Each number is 50 + 12 x the weight over its row's rms, rounded and kept within 0 to 99. Layers, rows and columns count from 0. The size before them is the row's rms in percent of the matrix's.

# v: layer 4 attention value, 256x128, rms 0.297, rows 18-32, columns 32-63
# o: layer 4 attention output (transposed), 256x128, rms 0.187, rows 18-31, columns 32-63
# q: layer 4 attention query, 256x128, rms 0.27, rows 32-63, columns 32-63
# k: layer 4 attention key, 256x128, rms 0.254, rows 32-63, columns 32-63
v18 086:29 42 53 36 59 38 74 53 53 51 48 50 44 42 52 43 49 70 39 61 52 42 63 55 57 42 61 42 51 67 45 43
o18 080:72 64 52 68 60 47 46 55 59 46 77 73 45 54 50 51 41 60 36 46 47 32 56 48 67 62 56 44 25 49 44 39
v19 100:57 52 47 75 26 63 44 51 53 63 51 69 60 54 51 57 44 30 36 56 40 38 42 36 38 53 49 48 58 53 70 79
o19 098:71 61 63 78 47 52 85 59 42 47 50 57 46 53 37 46 51 37 59 40 32 43 50 72 37 45 36 38 41 39 46 56
v20 090:51 44 38 53 26 62 48 52 49 53 49 32 46 69 57 33 54 55 24 69 56 38 65 54 43 46 51 58 78 66 60 54
o20 096:65 52 26 43 86 70 54 50 36 48 35 64 33 52 55 44 42 60 62 48 31 40 48 39 49 50 51 36 29 34 68 53
v21 112:55 30 66 42 52 50 37 48 59 49 47 48 69 48 42 72 41 40 33 66 58 50 38 48 50 52 58 50 45 44 54 33
o21 113:47 37 59 34 32 62 82 60 56 41 29 64 45 38 63 59 41 62 55 83 67 42 59 52 58 52 57 37 56 39 36 55
v22 114:46 61 50 41 49 67 55 73 67 51 52 53 61 68 51 55 73 48 54 79 46 55 29 55 62 62 50 56 39 39 46 36
o22 104:58 68 83 68 64 39 49 46 48 65 38 30 54 36 29 40 49 48 43 42 48 41 66 57 47 40 58 39 58 82 50 51
v23 097:59 55 31 68 52 41 55 57 36 53 60 62 51 57 60 34 59 59 66 58 37 37 64 48 49 60 55 58 57 71 69 51
o23 098:27 53 21 55 72 81 51 35 36 50 37 50 45 58 50 54 58 57 44 54 51 48 51 31 41 75 55 73 52 42 54 64
v24 082:50 45 35 62 50 45 44 38 55 53 36 57 39 72 36 47 47 65 43 51 55 36 46 38 34 45 59 42 48 38 52 69
o24 083:59 48 44 50 56 23 34 64 29 56 72 40 59 56 45 44 52 40 34 41 36 28 57 31 46 44 47 36 42 56 52 34
v25 092:50 32 37 49 48 37 60 59 32 56 56 43 47 66 61 43 59 53 51 57 60 68 45 39 65 47 50 53 75 59 48 37
o25 096:40 38 59 49 59 36 42 47 44 62 34 62 40 67 51 54 45 74 60 48 55 38 12 45 80 51 48 62 34 58 53 81
v26 089:56 35 57 31 40 43 57 39 35 57 22 72 44 54 28 61 38 66 34 59 79 59 55 59 64 73 63 60 62 47 59 47
o26 095:53 40 38 64 53 26 23 58 61 62 35 57 55 39 51 58 34 66 56 47 62 66 37 50 76 44 39 48 73 36 53 30
v27 090:48 53 43 45 76 57 32 59 64 31 65 51 55 29 68 42 58 65 51 68 69 52 70 51 49 54 50 57 50 59 52 60
o27 098:50 58 40 35 59 80 54 51 59 41 60 51 55 72 42 63 54 42 51 53 71 28 58 17 30 49 34 55 35 35 57 62
v28 080:37 61 35 53 51 63 44 50 47 46 55 58 46 64 47 58 61 75 64 42 43 47 40 48 66 43 46 42 64 31 56 39
o28 093:34 37 31 57 51 30 37 38 50 59 41 50 41 58 45 19 62 64 44 78 58 44 57 45 56 50 62 58 68 60 43 73
v29 092:54 46 64 29 64 44 45 36 54 58 41 57 49 47 46 48 54 52 41 49 53 18 49 53 69 65 24 47 45 67 48 46
o29 095:57 39 48 52 49 41 30 46 58 53 38 58 40 61 59 46 43 62 78 31 53 55 44 52 50 62 36 46 53 58 59 60
v30 113:58 45 47 56 54 52 69 30 59 67 56 43 51 38 68 38 42 62 42 43 43 42 80 75 50 40 38 53 36 45 52 52
o30 110:53 46 46 50 36 37 43 57 48 48 63 74 28 59 44 66 42 52 48 48 48 46 34 44 75 64 40 63 62 41 49 35
v31 106:39 39 37 55 48 23 43 74 07 49 49 61 52 64 51 44 54 37 49 45 89 26 62 63 41 49 46 54 49 48 71 49
o31 107:32 55 45 42 51 39 60 70 36 61 54 54 67 42 64 55 69 69 59 45 80 72 52 51 64 21 54 54 51 57 56 64
q32 066:47 35 39 58 50 43 54 65 42 36 61 57 33 38 49 49 69 41 52 55 51 57 54 58 49 47 42 36 45 41 75 60
k32 072:41 70 52 46 75 34 56 65 67 46 56 41 43 60 60 40 57 52 52 65 56 51 28 75 45 54 46 34 67 47 33 55
q33 066:35 43 29 30 53 61 63 61 55 29 44 57 67 43 29 49 40 64 45 38 56 43 45 49 44 38 69 57 38 47 45 59
k33 078:22 42 63 43 35 31 32 65 48 52 51 59 54 42 31 44 46 53 47 51 46 31 60 28 51 59 46 52 52 58 46 39
q34 079:36 45 38 48 60 71 64 58 60 47 58 50 34 56 47 66 84 49 65 39 52 57 54 60 38 53 66 50 49 51 65 53
k34 081:52 47 53 71 61 73 42 52 63 67 18 29 62 54 54 49 32 66 58 67 42 57 56 59 38 41 37 42 62 38 51 39
q35 085:47 41 55 45 53 75 33 51 68 59 54 58 45 45 49 51 46 54 50 49 59 24 20 30 51 18 47 49 46 52 45 62
k35 090:54 58 63 49 38 38 47 38 37 40 52 72 40 62 43 65 24 32 52 45 36 45 34 45 40 60 62 42 56 49 59 58
q36 088:61 30 66 61 36 43 40 42 57 58 50 51 44 59 67 36 35 64 54 75 40 56 52 46 60 56 17 59 48 44 39 46
k36 100:60 64 70 77 33 43 44 55 69 31 47 71 55 52 38 39 39 41 48 35 55 41 41 49 34 58 44 52 35 37 35 44
q37 099:49 55 43 67 63 56 50 45 52 52 75 57 55 35 52 65 44 25 44 47 61 40 57 37 38 40 47 56 38 59 35 51
k37 097:43 62 50 52 42 43 29 39 31 63 67 60 34 68 47 44 42 68 38 50 54 68 43 36 63 42 69 41 54 60 45 50
q38 102:38 50 80 51 46 62 51 51 53 46 31 32 56 55 50 47 29 52 54 41 28 51 35 83 62 55 66 41 48 45 51 46
k38 104:41 61 75 53 48 42 64 41 46 19 19 58 59 46 62 66 50 52 52 33 46 45 52 55 60 27 49 62 54 67 28 39
q39 103:47 56 38 57 60 71 58 48 64 36 59 62 56 36 52 60 59 43 49 54 47 41 32 57 43 31 45 66 61 43 60 50
k39 098:52 45 60 58 62 61 39 63 52 50 47 47 47 53 57 68 51 55 67 40 33 65 47 44 44 58 57 66 45 60 57 38
q40 079:61 69 48 38 56 22 45 48 21 34 68 61 38 53 62 46 57 74 60 59 67 61 40 64 56 30 51 37 62 60 46 45
k40 073:50 47 34 49 60 77 52 43 52 74 38 47 57 37 58 53 50 82 67 49 34 29 46 59 53 38 49 56 57 47 56 58
q41 078:54 39 49 33 54 55 64 62 46 47 50 86 45 61 51 63 53 33 48 48 47 55 55 32 39 50 70 53 50 51 47 53
k41 077:46 46 47 50 65 53 57 57 54 49 45 38 65 44 72 61 54 36 70 40 56 49 50 39 58 48 36 46 55 46 40 46
q42 083:60 45 54 40 31 48 21 31 62 59 35 63 71 48 48 40 38 61 55 86 35 54 44 32 47 43 61 50 41 42 46 53
k42 085:51 59 55 62 35 36 37 32 50 51 40 45 50 51 37 61 40 30 58 58 43 51 38 64 63 54 64 47 77 34 37 53
q43 086:37 44 53 42 39 59 45 65 48 57 43 63 48 57 60 48 39 67 65 66 50 48 40 46 54 48 37 57 65 36 48 70
k43 080:40 80 28 71 57 67 43 20 62 45 57 57 24 44 51 61 33 43 43 41 56 43 50 28 34 55 59 55 47 50 57 58
q44 081:55 46 32 69 38 68 51 18 64 52 57 51 51 46 65 46 38 51 41 55 44 60 55 30 39 54 59 60 58 49 40 37
k44 074:49 50 37 40 54 68 61 40 58 42 70 41 53 74 34 50 54 45 42 45 61 31 35 43 56 52 42 55 59 36 55 58
q45 105:19 40 63 64 38 52 57 58 60 74 47 45 53 48 56 42 53 46 32 71 60 67 50 47 32 55 55 43 55 49 34 40
k45 100:41 34 50 64 40 35 59 40 44 55 49 47 57 63 72 65 36 59 54 73 55 43 62 62 52 33 50 49 55 34 10 56
q46 104:40 51 48 31 49 49 43 65 29 40 67 53 65 50 41 51 35 47 63 53 58 38 59 47 43 28 38 50 43 63 39 59
k46 108:67 38 69 36 56 58 48 38 35 49 54 61 45 48 45 37 56 43 47 57 44 31 42 53 38 53 50 29 54 29 57 60
q47 104:66 67 81 50 35 62 57 36 52 40 43 61 36 56 51 50 43 46 59 63 57 41 36 57 31 65 63 54 49 63 48 54
k47 107:66 54 40 51 67 70 52 60 49 47 20 38 47 45 49 47 45 46 68 18 51 55 59 50 42 57 45 65 47 50 27 62
q48 089:48 37 22 47 37 49 40 54 52 41 38 55 42 51 52 69 64 69 48 63 55 50 68 50 90 35 48 59 39 39 72 57
k48 104:32 42 43 41 65 43 54 61 56 53 54 31 37 27 58 45 43 57 44 45 63 60 52 75 58 58 51 24 46 65 66 57
q49 112:39 47 50 56 61 43 56 44 48 39 75 37 67 57 56 44 46 48 51 52 45 45 70 83 48 29 52 50 42 45 52 34
k49 105:50 45 57 55 58 46 56 62 37 50 52 70 44 57 40 54 62 48 56 49 39 56 49 24 78 49 38 61 48 70 60 35
q50 118:53 55 47 65 51 62 52 54 24 46 63 47 63 28 50 62 40 59 41 50 42 56 68 52 39 39 54 47 61 44 50 48
k50 122:70 68 78 32 47 70 55 55 45 52 46 44 48 54 54 78 45 51 66 67 41 48 56 55 47 66 34 53 53 51 79 44
q51 103:39 45 47 60 56 39 50 48 48 57 73 47 67 33 40 60 75 30 52 45 48 63 58 53 66 56 66 59 48 56 54 46
k51 110:64 40 45 32 43 43 41 42 41 47 50 44 42 39 42 58 57 49 69 50 40 33 49 36 57 51 45 63 39 58 56 70
q52 103:66 57 28 31 31 37 37 55 65 43 42 49 42 54 49 67 58 41 41 43 46 43 48 39 73 68 58 57 60 46 15 50
k52 114:60 48 41 54 34 58 49 42 52 58 62 34 60 59 55 59 68 55 51 31 29 50 30 53 42 60 50 52 64 45 54 45
q53 099:47 66 57 46 43 55 53 46 42 65 59 58 55 50 41 63 38 36 53 47 60 43 37 24 26 69 40 47 26 55 37 41
k53 106:50 21 50 30 59 70 51 41 32 45 68 50 42 46 46 42 49 41 66 46 58 66 50 51 53 58 77 62 30 60 44 45
q54 113:57 50 56 54 56 38 51 54 44 31 46 47 51 30 52 56 60 38 59 62 75 75 62 56 53 70 46 43 54 61 41 37
k54 101:55 49 63 55 43 44 37 56 64 58 38 54 46 44 52 52 57 60 72 57 61 47 42 44 67 61 34 55 32 43 57 60
q55 101:31 59 48 55 67 69 37 54 56 25 59 32 67 44 57 30 65 27 28 35 49 62 27 69 44 38 65 46 62 47 56 45
k55 114:32 31 64 66 44 51 59 53 48 76 34 53 49 78 59 65 50 67 70 54 55 49 27 49 54 78 48 69 52 39 31 34
q56 102:52 60 43 50 79 61 74 42 48 51 57 41 68 47 39 62 61 50 60 52 33 37 65 30 50 49 63 43 54 45 71 37
k56 100:41 61 38 41 55 47 45 32 43 51 58 46 58 39 31 71 33 46 46 63 55 50 57 73 52 46 55 55 58 84 57 39
q57 100:28 36 52 61 34 76 43 40 63 43 64 44 37 46 53 37 59 24 53 28 63 36 44 36 47 48 64 48 43 38 48 76
k57 109:54 46 43 46 58 51 33 37 55 57 52 51 40 76 61 45 41 20 51 55 45 71 35 38 48 68 58 60 52 40 39 74
q58 097:48 57 72 55 49 46 61 39 49 37 57 69 35 67 49 55 33 60 65 72 60 65 45 44 68 26 45 55 44 41 52 49
k58 106:48 49 29 64 48 42 36 39 63 25 56 50 50 55 33 30 70 73 34 50 45 42 39 61 44 40 65 51 47 74 47 56
q59 109:35 45 70 60 49 63 56 63 51 49 35 38 56 37 68 40 60 58 43 48 77 70 45 60 47 56 54 42 86 58 49 38
k59 096:64 52 70 41 48 62 62 74 66 62 32 43 50 41 66 35 62 44 55 50 46 71 66 36 43 46 35 68 50 44 47 35
q60 107:45 31 26 61 52 48 35 46 53 37 50 51 53 49 72 46 45 55 43 39 50 37 45 41 51 47 33 54 43 48 54 50
k60 103:50 44 39 49 56 24 39 45 69 45 74 64 48 47 58 58 36 74 64 45 74 56 37 30 54 45 38 45 29 37 49 56
q61 097:33 50 54 33 60 40 51 46 45 55 50 46 59 45 43 42 61 49 31 42 42 52 60 72 33 47 64 71 52 57 62 37
k61 106:38 42 68 37 54 61 73 49 36 49 40 49 55 50 36 52 58 20 53 40 37 48 49 36 46 49 67 68 73 34 43 30
q62 100:51 42 44 32 40 36 29 41 56 56 47 47 44 52 54 40 43 67 54 62 61 35 52 47 63 53 54 69 54 42 54 41
k62 103:68 52 33 59 58 47 67 42 59 35 56 65 50 62 55 44 61 44 47 30 41 51 46 44 49 78 31 35 19 45 52 48
q63 123:74 31 38 22 70 46 48 74 61 39 71 30 68 47 37 57 46 46 70 39 38 40 30 30 64 45 48 35 43 54 56 65
k63 113:57 59 58 47 62 47 39 49 55 69 52 45 68 63 55 46 64 67 38 54 36 40 48 42 39 60 27 35 49 42 71 32
v32 101:30 58 69 58 45 48 53 56 37 33 46 61 54 48 55 29 60 52 47 58 42 55 77 52 44 56 27 47 46 24 61 25